Each number is 500 + 40 x the weight over its row's rms, rounded and kept within 0 to 999. Layers, rows and columns count from 0. Numbers have three digits each. The size before them is the row's rms in percent of the matrix's.

# layer 6 MLP up, 256x64, rms 0.145, rows 79-185, columns 0-63
099:561542452508518464518463492539438521479495497488484506522485475557486492499529506529480521558495472497468423523506600521446480480534532543473425426564552409478407513541464540461553460498483486
104:435540494537566488447412496496496549545497540446546580485464505478472421547486510561531476524518495544540538533485549561439513428468507559498483506468546576474543507557535477458494494518505489
105:468530474554449522546415458501533536485549474575476572565488517500531478488549538494551502415528484447491459544519501418447486499519546521504472500519452534553543466497555520526548570466469460
094:491524413535489440513514439512461498500522556575434512493493464444421494533475458543500459537543491525483501515557616514442492480512531490528565480547537483525479531457474584499457510532526467
088:533515518505508445463526462438521531553486477541438527446539453456467444536487575502508498530535555475464475445406491440477455546471463423519473507428504437549485543485544465528512521523457464
092:479490468493521567584437534484501524455548509495521425488531493474385468544497555554478485482512510440486479506436497510488579465519543515462466443530482586491464558470483510538421495506483509
095:527524545517491507548423499522497525593463512555546538482478462466401537491471492460427530483544441440476501583495398476517546552471550463536490526473515463484450485527508522504467494505529527
106:511461499414533498489463491550487544458509560479496459509534539471453548469488516473515506524456518503487530590501479547502451522484554485459457517606429483513486407490476489418495479546507413
120:525501450482490528478468466412513444573549524464501514513481484462464533451523479541571482540475512583459518478437517483467497482460575515553544506555476490477559531437389489548517512478469509
111:558455494558534493468486471476535479490474596439513540514461493382517454431500507540463520496506564517505522527472535470536450474495502485426454575511525405520535483539497504463479477492459448
095:452458507449530514556472489515506499458425534512444611527463531515559446472498513464505513489508435442518502518507496526482520556514492468487466509479583445521574509457590476470451554467533442
121:520515507529513492453456546503444488519555465424553512478453510544450487504477513499510489518433443448463509507556546527502497491489520429463627508471593478544525523474481547433535558514547498
077:480496438508481487461510537513449465458634479445518504534513503502532548570455465458505473534482498499463541532452480540475509486480506511462460494490485524493520519542415599437482479569585493
070:481529523494522578466527528492456508534483509543431531595470509523544464478502431549452490534438459502511471506453467403551549528499497468580442459456505448460459521517456487519531561468515475
110:561503482570522549502477475477581560484528513492422518440563434486473526514487465532478521443465531477510558459481472419435491516509479547535462455500556503455515515492535590518558516442483478
093:399480420487458473410479519527519542517489411470498501530442466478487479515507520489452440540518519464488518459520554500504508519453472587538533512471561493517528582460513521576543475487518552
110:475499466503485503496457440556462487445467415477430489538457477507496479526505508447481486517581453478483453501476512565477547512488417454495474483496520543477548478507580561507527569608510457
117:452552471539523502510543437561502550532507527435503462518451471476454462491535573488520513469568559463504463455446497561488519466421495463484514408512472506494551497557511464557492563557495452
049:502598494500503526411520508488480497464457456563504499599472518503503451562442428537468486469470537542524493465483467541510472481466462467497455470398496417462502476433497512500525477550491504
092:497525397487479517517409512534432480486531486553553488501535501427563419527477480514520554484441488491446503509496480503543499500468503579465539472506535450502462485519510552406514527423476532
098:567537529566502497461528485499460545432544466521485525510487497505484487477472506471551503413573470506510443554619502442482487550446465487432444522478518481455495507496523495480536443433560470
091:456455436517502489488539425530498493502443484538418496486448562542546513475441513497525465525524445515452570468468514436549477507440535514511494547451463490557507536548477527551543463497531400
089:502546433451479498524506489528464461465492487525554478415514569470535495455506470433488504471475518445563477534503544490545560500497537498484525525532540494468521449478400507555402525465589471
117:491475441519479504488480447512438516599553476541581480488551501549527464544531521545473452499433536448409462483509522532464578482464521531489461534496487522436474560521481486474439517459550506
130:504484511475604528555483482504470508469516553498541465507479521456376492570469548554480442564523483466552530458475499479455534504515514531482527480529424479507545544487444438501411523501490492
102:480511417501466454474456485470506491456525494570546507568494512463478442494504514525437566551548509470530497456578490449448585489459546501473464508560529475466441509400487534464482482529471527
077:496528503497490536530489472533455469511466532517528515428487463519534454575449547552449498455530482487417576452550470461478497505454457541490514515512511544381555462487534594485508505524547482
093:504522436567599584530474497507421463526526482527523481470465487507457520577490506551539487512422468440487525476490567494466437503559456509497501506506517561466524508554508546428481457543530518
107:490463496462497513541447485553460444492540437466472585444459427432465518548498533551510439568466526565511552448477539476499471575489467537515483533485448493508481561425544507515523506526481500
133:452546522524497519481527428432508428514544504533525548552579438504462457504461442546453548560513508445438438568483489534518530549492559463489526450515550436481540492511531478478530525474526522
111:475550542570536531520531456497530477497508473508522501458487546508530431425474557530444503489532582432451545514555552501510535495454462467488519553538510453534576507446500468455445509480562431
056:568434524480508532506516441468455598516482533500548536508441492416498485562446509511563504526454636491474572502520480453502482518478473589496497514520526506471504474456449488514507500503509491
114:592452489498530486499531487518419484533426516489474455528538436495513438504519537502532566520466594458478590517550489465528496529530531408551501496476513449450535524486467506501467525548473543
108:502535489486461546471522436467457446424535460518520579427526479478527468504515467446563451487548495508468496513454516501477531547502461494506596502506459518560556414501426431528525506496538467
057:562500481527518535467509511446469529509503544477417460493572492450458442415503565448486521525499610490483525474529522461522483498460513484513464545543512530443469555465584444522488564525521475
097:481560509510544492458469505443452547525463433562516450491517540526502479485541442481455449489422496501480496454524449480493442499529514556461451533518576471471517471454462487542447574504405550
088:458565417509430480537404472484523517510455504487470486512529524407540540488545443485457564512491494468503530492431527521539510497473517446526467443523542419544508489465477415525499560511496508
090:566473537466522558537414502506534462507547492481569485490457549497576513523533504429488492594416542496448447495526443442529540518502492528491457543493494545537476510583486466459517494534535506
110:500519570542471493541562492482483523472491433559435540524446511562462511431563488500486468458478419469512538444523448459429495473414551529558534493411534485510515500510524452515497518518500513
117:478484488435520542446489539582468501518577540517466476452466434462481456523486569525553520479486551529457456401478540523528496558434513558503496499534485445512496500565507467487439462490489433
090:482571493464513523499515462528541498434476481541505468548537528528502554542497414517511518490502507441504488452594493549500500510474482511421485449546524457512553497488458472579453545408581534
115:507501420484459514503422478501548452518539478542496561478546533449529477471451570482548453469419510450540514504533440459466477535564516530469558504565528513503461459565550524445517547541510519
093:574498544566531442464518502517496395508608481417501536503518490486513502559435471455525478498484507517501579513518459487498449547487508533515484509577522430448487439548448514487492519513487520
078:417532448521453500452545548472526576545459547466489519512456503488465568504489479506492547490451566539503541525549519482495443554419480518467494581491445494545493535481542519563476564489436502
103:543506462457451487423578449515467505522554487527486485501523478462536584461579454530492437487418493539554478478539498502515478436457563519484554453470507434540494514464455565529522515465523481
077:476599462451495447506507520493503584510446440532443476559479490515503509521520445522498509473539471449441532419490438450469526491445522519479438549457534533503476558496517555463574449535501500
088:454439487559557531500509486514478456576489499531413508524458459458544492471501536452555573456553479525486532555442479483439456533474486476485540448538514443473514511546497486514584555559534529
096:501530472459561494422565493490474573448480521496447505473536569512506510470533491510483512462487475449565509513487523478499486544513507521524399461489472462548478615480456460454516443501592523
099:528490426499393496483495501497506457446393546485478469536489582485495511563540520455448538559492523498513515546473540524465487499506466499577447490468493426531503526496546551510493534572557488
113:472475443542559522556517498448485478505524485583467499441498488479424479569481518535480551503447443534430589544494476575442478542472519542466477449495478474505503542508445556486536465484456537
090:483461486525499518511534502534456505439528468557539547558457488419516452520570443523481473451498576466473470498470466497556535486494584530556442506499472486458460439408492488452527539527531448
106:488483444466464515477465443448581570498466501531501531493473583465496483537519513508457504441537494492522490526463514620536556458419501464450459563520529536466475511562470498521519520472428478
109:544484531529481563503566430529482463532510524432485504515479525508558464423531489539485461584449567465514575545526460471547471410445486423488457570503493473490472512476507505533532505464516510
112:487547511528441493458483508483504521503575464511415553488509462498504466547497515555482532445499475428532509531494482466482475495490524560538473513464486595410445538487474508596564494458457570
080:468496549459511507490512514486458491505530432480486507525454535549518405531514516600516455523532547434511511416463427515482492465508566473591430470459532456438496533506551513515530495510524464
110:528514521482510516454476473461430491493555516475500484560443498449535459456526518587528521581506422480518560527483510523543508544530496377516543501462498470444580495492449458461467511539530505
108:475453496469561573537556490441492495498450542476481503426509415515519443490514530443454463484573569449497539463427520481455509482464567476541561476516513506493544504485487500579502467520440472
134:475550527554432544452452409508484479524527462496462513497486454496521545458468457494526444503475442458445454494545474501462497557507486535535573433532523520545562560565442579498517510489527482
103:450523493512521504468440498564457542507584485528515517467427521480517476538488512575515569450603554480490516551547547494406455462486480499493570522525500499511533539562480492494467438477528463
095:491471527543513526504472476527519517494498475470422513490470492550468460433501437429563442529496488458508471497576505453475512587432504499544516523461495576465470446517513416454521537555516422
079:594486460498545513530534499430532503471504455596508554529499491466456485505525555469468467540509536418501454504450478513436520501506551524496509487508399526594505506468531521572521480448462488
123:473490438461498505476525490445484605512538533464523491570432494445426489519530513520477487465547552532519444495456503513473429506432504500473446512457432560489461531504489548518550493471415547
090:439548465525601569499496503588492478518518546503501511449497454478411445515469568525452538542512504473462605477518498560563518488494480500540535517479510475512518557455457522539476464531517515
114:544461532493562523421489448526406456493479541485483582486560451602475531493485511532505473525496422499497553535444512517518513548505534505524523509545449514472471562438480482505546503507478578
109:467516428601495456448533465567463589528515517508450488438454481461525452547504462558511446492477485473483515433464463509451503447497463533509509513519556523501535497579497495491525537518557426
101:598523442549518438529523484600512507505555477487460512526502521462511457517507570486481521435524497500498557502510503534505483421464520517420526448478475442537587464490454495433514524521444531
124:460515462578475530512481481519508496533503513506453556534540472451486478471434504533533425462399473474472538476514498470461540509519593559513533538414441549523559527554537478441516535496530501
114:529577411505458514489486519522492434497444511489482443476480603501392510518497487504526518553429488481536516503472512453464517500525470534537457487462508482470450506482502510417427480575554523
094:506509478459581478462504501524481460509467475456505525447483565488552483435451478493606491453482466493379530541498506559474497549455511462564469473522565491456487487452484538520527497452551457
092:479491500493443564478483496573575580515455464494513506508470504502563495502494456464545470500455543487529590486599436479534486550490526533442471514451516524584466518498465539490481520523506411
096:516525484496469537561446529512460501426533480539469503482476436439457531560480533560467491514497557537538481462457530535481500483505536474516450499589492542523510404413424522523496526422481514
091:512484469527515503473533453404524564463527588425550451529447457510468482467465514443512485486479511533555493506427470504507421518481549545500508472558544524525545525575558468459475512517451474
110:446492571554536555489544485415483486504562502487504529562418412506507435523453491560535457488500510507486473497476541472493446513495558516464466476444469518388550495539515528487527524492454475
076:500489494493488462559430499477465510478505447543462439547430546510498525486464493522470520506522428441454463540502565459377566482496520459477524485544514584465508462570522498454489499540502544
089:554525454497451481481494457445472436540522485490430503534539574527496511540529443510541531520447415483575484448487504534524488503536613526507518442418502483480503487484501458526537514469580486
102:491473389455497500487489473552491580444545496453513502503457478505535545534477515503477461584480421497498507472544571521461499513495474573467525575525525443490564468503509506476453496502399507
092:513578529498484444452507532448434505530522408518492516486466552446568549452493523434553496463447484470455509539586537421500478491476506485508490468475456479550460494446555488524510466462549462
084:544535497447533496508468475391481482436502509529545462488506535450477512526500427488452484469498504478455428567548558522533470428476548482445525543526570488497427464561549535495522511526483449
083:529454507432528520543446486487521459461503441498509534498504510474505487484482525496621505506528525475489535504444471501510489527483560511489503412405474509451488519434502583496543501503491631
125:427558434426528500553511545424484570435520560469480395531475515455438504515479433420469483525470475497491504472498498478484507487479535531452486485491462535462475544520420482551500502501508500
094:495476488507522469520465446491455457491483397620594481484515550504525427545504462468531450520521484433512508603492494500497528499512551442496535492533501472493502562552467539516545528494479467
100:519461500579510552516421494514449403476442482522507506472589575458519479536482596484525498533446545495501465510474523458481553484476510543509487532551525493483532523493521541421424510527473473
102:522480551483477488500513512464453498495487484451510554479536508536482485447480529524498547502421449455473438572472481565522543563433517475529534481542551491452419482451486493465552599436542459
113:427507506463554510435516559540587437478538530462501505485435455545480465476469482456470473500482552506462586548478489552532475485445515467513482529482531474507446537558434500443545461565530483
102:505516483488519569474523475439467505493532482500518467582519511455489480472469411599493531539539506428521488498458484501484533555484491398517552464488483463440459565468577462490461530447503461
118:531424542463519543497515436481519478463437518510488496479561519519555500401510485438459437570502489442595553554493519489568519545477539459507499561533490478490505473418493515525487494484526455
111:403540483495473514411522475538499505458500558466490463546450495470477524437518533540523477560508563461557476504508481494504477526454507515482551446474430400568454494581494506501544527487507549
099:548523452487535551507487536497451443520541515474501458506480494451576476461461569551453562562500497470542517581432472523556446494499492460508477543516507467485517497433509493486401492496444579
099:481518484463501541508483500518445466482521420454534518521490523473440498502465463545453494508420513510478511499441528489523521530514509544478452418457466497375404567524501449524492547552525558
093:561488551474512477492444441560557468447527495466457495500410550523503523443511538526494427527538477501491527541507451500527454549522502528577450515555447455443537492482527504417521507582491483
099:518524494476523533542514428504521544534435480587442487402558523475422498563523505453459496504480545487481577433501523484503531491479480504472457492549467492479493580432522464585513515514490524
118:530478535579459469537500519506503464425500502514499528438474504429455527493494541502457465532495492517506463532484468522462567481422499552468548499459588453525534541601488576554440489472527523
097:460537528432477494400457489457490456487513498499545475500497498546501520538513467464489530496505435545549504503579460464512530537460504483497418514539578498527488438500488549575529571549592477
112:552540424425513543497545534441508487529541495525554484503475537441461467590471488575455557462508542474500467425520529477517509515480566486479440502490426428485544476508448477464487468476531480
092:493566439488507510422499505464481524475544520520497515570525470496434517521510452419489539484506487543465522439509509535490602482526509520523468486496574441568494510542409519593454487459520497
099:467573519383501428493498486475511537465474501527509465511407468519563524498563516490496534453495461456447480517519551432574509583496500549519465537486532476458543525513496448436521493536524496
080:541437526528557558461479482510492534535469499482502516462522531532619488520486530504522489552520510509529512526455496532497462552453485541455517594550536474588561428492464480450532521413494502
098:412485461434551556553478533444467557491505564486459468542470485446524464453528508497475507487536478490472468486521427558503446526424578517504528476512502527505497546436442523561530542503440531
115:464500517504510537492528485501445548416550520573430478474488517489543471483546498456516488419477424406529424470514486511463532509508548474535538471468537526560455453539485534470509588533464505
098:471470421435493527450498431516498502490469561553435504518486499513512540502478432435464537470519503462450546516506545447571465566490487518452420526501438499492434538459508518536460489547545560
074:438582493467476528466489505528475505439491494484523505464514582472409557537511534461529553492465554515480587455521504503480462481461421492442436433514478463499483545474472493552485426517486545
117:465478480528574563514518499510425491424611486503485551480468466540417517562467530477554501465464490492441502468480548492447463538531490481501518513538459532424576552517530469504518476523534463
090:515518501480519465465480552469557443474470506492470537477499511528516489494539398402555530518483483540536561518533452478481480496372494518456561544500569455451513509493463499523516534472423516
114:585513483500499457444526469533486500452491437499556530474445476555483538456516476476506446531411447459531507573447509505530428513477438468515430494586516539470516556461514550487487482515543467
088:564476504512524492491486550460458539491478541430549505534460462505506450533428548460575444491518520494471446500497425591510461506475514548545496455541452501469503451558437516529521599479510502
088:551528481458431507469488529476517561464481545511425526562481596444495558561544568489513560540494448424481475541485482455528554496525503519442469536498530480524469480554512492565473496562490514
102:519500518521513475508499506520577469469536492533495466433432489485567541523473427542566497549501481437461516507460438516426411531416599470482526551509527484519508490473491536520482564525492472
# layer 6 MLP down (transposed), 256x64, rms 0.177, rows 79-185, columns 0-63
092:519525481408527463470523558484532500598534435532503565487489546509478538435484535494526474547518461472512456452486521418474506502540458508557444504476477549491558551535469575522491475465439454
120:491483484508489552484424540481493509499562577497478477455451523460441529577462483545493491516498498514503510492435536381458543447496536443499598524543512456471491471551450535520518480450466533
124:499522476448492519449520572501418525501504506483504571463575498508492446539527396542479510474469501562481533498510562567505528510407518456457430474483504514493507559493433465491426485529505528
099:470563522598417440462538488503498500561486530473500449459469502559514522458486531517529449491485521471488466458468444514547530484581444507430481445431497511489422485488574499502449503503465470
089:496468505523475484498486494560489424591553504543513574513495467507465459588453503496456507496457496572508437512468499479487532469514496483461590465489493521463597457514498537484496483518538610
072:513543498492472458444549531497428506459390476515425509560534482548547492477491511421549436513527515556539526488503495462564453546433444560529490517482530489537519481474485502508535493547480426
090:468541415531465447507548492465487517471443584500502550481441431530429573400563483501494481533497476529485500461521551467532536435546516526534490517527546455532501493481551459537495516560488504
099:468519457557442538438545500540449528558461533482505552493497489534521491448508420574470517545509417476496544460490505484519502533478525607562486457455516524514485506518578472572496549457498499
114:470524473513472533513588513523566549465532519514524519456499562513508397517451419570506497461495495485573538581527514463487458485501540517554518471497424521492521451505470428530481552534474543
123:445508549395571514524467475536477526549479482512522439450557493573559574535502511479513562503505522518502591493544472478498532539531443470534493487510583508457437557483487517519486497489561498
108:479521545482461566491490412519513525487513542473484479453527507523528438497514468554548525537494505492523475593512463469494506506529505453461505475592409472494499596507535456486513444581458567
127:543521516497506484513478455509546501458487456565489490575446466513495554506541507416554545504499539476430499462446512474498490592492513536499456542517521521567498543395558509467539553490550560
111:539537483514498558498435449529498573442532465516467491400515504468470426459481464497491494564518468509461552473473456469511501492526465487442442516529518562486470596555495557506463544424500479
082:493501489538525524520490562553488518468469439525512489473546465501440522592534504494456489547567406543439547446479610516516506478493485508492544470562486545546515498514499536533507573435543509
102:498535540487387532453479484517555487454473546472462610481511561527501494492567515483545512571468447450538492461508480559470525479521506519523525473473467507488517486548488507454493540597420495
098:439512404446487546431551484503527458552521500499507529580528464451471493483535487564498522538568520447478504538545468456447572525459538473476467481576435518481533545516505499455468449508520529
107:527491548462509574520562480495535512562453473465520475504416492510538446444549448483550505476477516535580492520499488533517448538415460531540468606484469444524532493522452471510491486459554536
129:475572469479498500556459509541491469515429548517436541520474527469534486484511528538425535529472447491540545460470483475451503430565562571439472575476480513508543452501464550468516419506493534
069:486464522515515453568535514503531505525481474469508454468550506529506501539535541542498516525511488564476445520464451467481540444562492447545536509520453600472442483551579538473432434459480584
093:542413505505529541457420518547522481528487571533455539551466498565468501522489502436496564506514440537454480547510451550480491530485444479518527559519526576412475477511467494487481411515506496
104:580468491471484464490467500546491443520435494546585449475465456528487397457539545506431477541486536502496542569473523501560504532555521490485539470562508437465564511519455556524505490528510531
107:580526462535525489527551532412520479490571554536588476509483501490466495511532564506407521482602473537518490442498519548543484524521550572504496501515496488557525463533461509473503468489449549
100:523556489460508527525454472518488499437498489514529477559507528566413447473540559559539454536470526523401486542508476424485473544413465480454591514497444503557530508489481474486503466519513508
087:412486554523404494471571488414466498514445566540469547524525485514502529531526485445507483489448447478498489506557526506554471520493434488556556471504465461552488426501510423513549533492508487
102:427397595494477505504510534490478496459451529506540541455516519508499484531477443424566438524381459509448456512472501507504529497491527517453542417490532506451534475506469449510525511487506487
124:515459468549510499449494517557546503536502556493527568467461452499447437459525578515467483500493549448508492518481559523455424517534499490505472552519428542456541538452474438466425494466422535
088:550511493472514421590528565434591509508453573485479514499485503504472490439516468541526424498495498481492547498491525518551532499464524475482450515531541457591467507559490565510414475475508506
087:560484551560484476514541478464498502477515476507496505539486472513520408482487503480520524520454498479472555576599450481550530581546560402527526527549450480518520448525560536541524467527469462
113:494406479446570505498445515581552484500430449518537593528487511484510531522525561528481495523420447525507497464477509531506470519388461536483531544496555480498501542441530496511461465476497498
123:586497522491548451485526506551451507491492388472458552503540479459519481496476556409446502496518575566566526474534493441511503551533473496517486514511568497496461528479581479518543518450502536
141:512454422490464491452461521505445565490493545499457452537453484466473518616511461478500490499510426490490478469446465480518454510499471519474551474459485563450420540492517546539520546544425554
120:529532527520476576523406469512462490482585480463441465543474498461472445550452526520505455491456509462534497574475491518492557572491516510475453479436519569506525594522493554520488523559524472
089:489506483554516449551585489563428483491460457521476494577410489511592539429554475489458485481502494489499527416511452494508512483446521411501513496449530518507433503479480552458508500495518524
107:542520544530504412501512443483510543492558465527540441512492495483470440455474603473517517573537564442470458475561491476460495463516534528505478487495491478434526539492507567534514443594466497
068:517548515525444493539587470434485464554449436435482508402570476524476463488514488464487474479510491562475438467405541470499505483541536467506522457488502502430457537534537514511465458450518507
088:482573538468610499512515497487523507533459478506446480438517536553578504535533439491453507467476484530489509437510445492530454525441564515496476530512570496483495381517446492498445522460491487
094:526423502484537487479363498508501544501445491396499508516554537477503492511508490494433467520545525486457537510497493594525509493543528403527464438470519494487459498524526497526546486528567468
081:498500470573496503460599518444502485486463538497557544500467485489528565426468492514460526540473449536518497465518546497619457480543424530536492492451507508547508483440584494503508538482443496
106:565488484424490507497474479546488483497522492481479474551544487528480424460524478501530521532563556499464559468488568463483491551590455486498485501415536513508435469478506390515485495492518404
097:550407447494483449527537514494508468506547435528483514489520502458499552438522572520458520459442496538540532448496503515459466463431510482480580555575510490540547542492504523539564471501574546
092:536477560466507527530450495497486534584432522536506445583565506498488477511517536547500463503528449503595518532548425430482500475522475529548449504470557532485523431491533475488461429467534473
120:520458421544608515546556472482501547483463402523524482501457487467519538510518532540472442451555496536471550483508441518449448498448558506525442477425454502460514535469454535526519497494510519
098:498501488491519435486537471508541474528566548488508457549536557499480461564476429542442518470518523459519500448472560507389484492534472580426460486494463497434441522469503443491509435501524534
086:544536539453581519517501571447495507521497443496520446458599596481498476509458500549530486541465535479496532509540463467505498497528514467579587534498505470534434550484537523492554449506490449
108:599481515511516466604476503501520569509462535513547524510481540519508488488475501515542538523520437469444457483468480449520512482525478487451523561416530581474584452520471453507462503556467560
077:591568463543472486481531449479521492470489553487530443518506580408501537464562486496529494560492475491474541522522544517553506488518525455436513513455503551444559535502392509446492488478496465
089:437485463533450462477492512555568506528547541480509440514539536514519565492540512466467436508491466485472542456501544522541457517469452512413507425456552418462487460477514541581470545449523478
091:521509490511548477537472521472500538520520509495468510429537528540483603565419457442462495452545481515521525496465591450506535518541473429566505502495489430553482574432511472512471498516551482
082:463463571445391472448517560457510484413493507502485481571515546475562523518508448460583534512464468475497436525449497475495529518542525535517560506485478455540505427546517483538539536496503492
105:456578580464460491461498509565492522488481524477515496424539486425557499496417536512460457502487577497514454472439453516517504547561521505547568503426516532499496494582470531542533495483470481
104:486485465457477499519492549440525534463552491512478501564475493523422566494457507508510470572495516419456495474551503444445480505517463490396528455551517458506501507537494485547561566430502578
109:471544493483532484500519427502480423507495485540457508467471479483549482484507501541556465572446460468539523508480480464453476574521562525489535508500557549458489582446490541507450406565581516
111:569580426507536448504519479509454475498478479509555506519512543509503410527572546484478520525521538417451537474524447530480519491469526497501496469615493472554524479452463490512552507504588512
104:588493431508526426544571509559505471496428489471448514569474486510501551484470548420508500480438530461505545472501483513520476570522454434537513594511511499481459502518522473498497461440551496
082:506529485518487536482590477453507459456503482549492523504472464459548509449474406555535548545520495534500501500494479448536528470530557499624540489531538477471499562491577441530514578467494498
109:524475483465566533443508566460600612508531529526503455522516548508456478447502481500490531530477490535514466524468416431501528466476464503462513527492454586460550539504530522516522462513549443
083:551486619482460507505463531516517525465467471469519539516435535472585413433519445493463496418515461505519478553536497475471458517524439524547491536505497510460499440570475509507561478473458495
144:520478498495568439511436503529510500540497431494525449563526523465445603506510484505472510484481541469538520415524540489438464451434559513480514495492541547538455534473557571515486481516587487
098:495451500531515503517553512460562487507396481454481473555495488542524527502520420401476419446412521538536504480527471495555564512505534525472469454501501478452522425492533479496551531466536489
103:563490500553474515553445504476455453422470542456552487451526521419499479476507529545493452531509483447555465502451572540549462455522528528541529555469477560541493539494419524505469551469507551
103:501514484549495442495489500513526506521540483468513508568464494466489569563504502581505490468588499469518399463476558470500500407519534528490544559512547532456594541478484484544454468478552532
093:494483567402475444594530495537501438452489468543524503508476498506548452486505511500499552472446442525469501559513454532483535545476446479522475518535545510474554388481507508529546421519516470
087:457434523543453499468490534471613530468510541503564567469561475497500520587571453500473473519461509516506465574464471483566490494478499458494536479462526505494476416496542524470518483537419507
090:514496513493477443533484492549508550564410425520517481502408430528572540458468560444508527514518428457513497500496521491448492429465526504535511447445566528517552491490497557530553489522518523
107:510517504430491433545540390498551445456426518498460466536551488504545574462497511457475530556426512532499489480519534489491543547539543515511455441489441448510448511423515462487472497470491494
112:468478498551523506512456585552509504475545500553515464492446491533550511471557454542459463474494486480465493540439548535526571469396529498465486433554570508550472520468497514496430482475434546
138:476513508563559543508526488538503553413549478474530491534519463473412512571464466507466454514496564520456583572450538497453494525514524500510523453580476465486476477497528507480456499478455408
086:529478538492453507431435503527542535546435485501480492495479542522520524585516470422550511474439459469556531569469501536484450538438463416538487493488528517465503497553511498477455444538590497
097:536557428529521499445458524477566467521469534525447433420593479457433482475492505554571513477504518481457453490480490484481497503533520486568462492460479502590459542508508478576479472553494484
087:474527551485499517499492439409528560555567465562552550443541486522540428517557438553463487511453466460516518533522518464514525570475520517475545516572521521510481450439473481462553504483456501
081:486506481476488533454515440511445500479477493406412518489505502425545471572590455455484516530512497554488464560527497458567453553522443521560445434513497470489550534489515506529497527448472492
093:443478532590510523432536537524500436472423481511474542562529444563515505483539490400612517486521538522548476541532539487534475500465518581493515554490498514520480447509502481476506538471493511
138:485528454527431445472434483531481485442474493486492501483512516479482451455564615498504545500575540516494464509554544509529552430438502589503495500493564484511495522497447504470474556564518443
068:569463460473468489437532441485546508527441498516517491481455513465456561460397547466498469544489509512474475534495532542507523520546500502548404452406531535560491492484470561516510528448537457
095:467561494511464574522498504551548435533504473498479459565527510486511463479539430527469599510487509473504566488510522407536518548524470475503425527517496580437453471457501465509497535574494537
099:524508481510483504515538575470503453530539496551448596515462510580497509439511449519487599575584497524517447454503523480523513453518532564531510531486474516539507532518558539576533511499533543
082:499532486447510525557421567477559445521527486593546514472498521423537427564444507462609509439500504475507461543471489512460462461520483531527500533510459527495486522547492520457530485483517559
089:516518501536493477553527582466409511486458498480530575459480484503488534433485518452538488516586468543540516408488585498506478461491530482440572441480494499550534536458534491467513484497561536
088:448505401561561461498543466461509460474441547475487524443462563475462509443511459509576494529517536463477548457492544509537500526547520531474546385477509526515479522469537489477546496516510571
090:597526544421532464544492557535533466534484498511477479566471476529546504561473501404517512516509487537519519527528436547482406551451515470522488510512496436491476460528503578491536494531567531
100:475492421562527497526518553537486541477516483506484456529507530495497610473518524468464489473526455557554525450576554544507612443425512542489529493562575460514515466477532510511507491496489493
094:524493525513496529521581533555551457529457569498540475526506476503560510483515457516425546450531481491451473548501493556500503523511495538523501509436460426499578469528538458439582536597516475
093:477521444533538487516599482474499482545546531520466562549546499514482499581446516494586544502574499458472465502491530466521530534522501478490478522540495477566501510537540487547480383490473417
101:522428461468456496539440430524453492566470487512499500559435477402518505520495505497521482536510461505476433595558451524470450544505486446490485489476500496541508389516527537541517471494518543
094:444475432436524474551528468530510457532447502580466508492466513459458583560479490388512512449499462509493490471462561451483533502413514531472491462516472499557545526523524461502478469455516443
102:510514459538490437467521528575474465532514469458505538513404483484515512489485560469495537477542510528478461443545464543368447481478496522581534527468545498527505457481459588534489486506497547
120:510468515527416502409451507516480511567470505555420504458476504497561508581589459569457566480530466491501468510474559534513491564534521531494499537450527545460534511534441546507474506495482515
084:482500556495528473474450490466448581584431514423507495503542527488519459519509530488502473474416512475456476477447496481433530498442460499560473447506533468470469468453560578466454455535556498
089:453516466460529512479528482498513417515469494481480556505486536558554523461434427438436536490508468458458524526499548541526455516452523587492488473444508436423478575487477514458549516504449549
109:575515468536544514534501448554476501509551468523465468585520407433516503518531463555491484456560521518445474524498428530572497537524490518494468452542502441415495528478510461454439494497500547
096:516455507468451540498507444451502515439498506538496487469507517532458446471477477495451496467412436473479489571442482555518537453561459503406572515519500471483565423533446530473441485524491538
124:505566522457549437501542486480534497535487503604413535545451463484506453469465484483572516524497416502521486544535574519425499511485523518500474516509506502517541540444465492547471461505592544
097:421533514575488472454584492514469453503446545498543576567456458541553526478476470535480460519534524499558470522590533483554523542527442477510549469561469514510490503468550482469514490502435476
099:500512440452542446555502487511504511582469509544483545459481509498589548527476574489481543558484540513496492518493452505499500474474535440539419534526510484480504523453401573529465417519535538
106:536497396571474487541523502488480489438541469447527464454510498472470535427476460504480484503593485495478525458562461518532470478485548486514509432512517510543504550499495497498518647487545475
087:498503450528536482512431539558508443469578448449505398540529546456518499524485498556517514491498543429489507539467461520558467522459509495501484510494507456481432476445486558467437518396479471
084:466496526520553521570583562567511455466511474541531450520536442473449558551487485545515429515574503533487508485490570473475485513498510499568559453462564425487506485433475483473502520497552490
106:518429537571469489478440462539478538449524437469520565537446542512475422501541544529514531473508496519540512557458511504522543473545422479545430542521542515515485451544478493436483519475420464
118:510441536491560549464571472440487473571567450529531542532498504512434478517495475472490475413545522525550500449533548468401518541477531477495483540521510547485535509484462525557521446479571533
089:541505514529511496502538585528442521517502518420538490572464502508489530403572437520534486530513459489507541441507474542529482438527431500454486523530508411489512465462496481491495595491447464
075:475548549491547519476541489445388523499476493509466465480478548448469482502494496529562476508462512517426493518500491425575461503499459453522516466499494432579489607522425488534468475550504499
124:483422448526503509520479508529539562531491574500442541532434534487535467468519505607465401513490546494514474462464441528499515495551469493486494511501450499556531394542573526490499508531505512
101:582510549499487455486554539478493476527480567486532509453566545478447485498564501474538538525506490497507384424532566502464466502560578515510444475475437488524474508449569502545510515479477518
119:531553513491557387548488458506507480435522498419526474490443509518573553510469514515472436481511496489508501444484466476422495533476471546526454512554520506500546512536474533594491537556491572
084:494542457572436495511541530459503473502500514470515522488516480489468578563474533482518438473510532505548508378519558444483498521458476449478493447526475493531493487509550430511553496379468481
093:424454495516411489496544483499500427498505480510443540466453519446471549502486453526525505507480485487582553531467579499520474485509473453563510491507413521523474492551515444473536569493399484
113:519548512463554499546445438567577489490501543505540469544535464452527479491507514517479475520451453492507492551447432554416506535457463459503491482550430503437480501473415490475414485539519507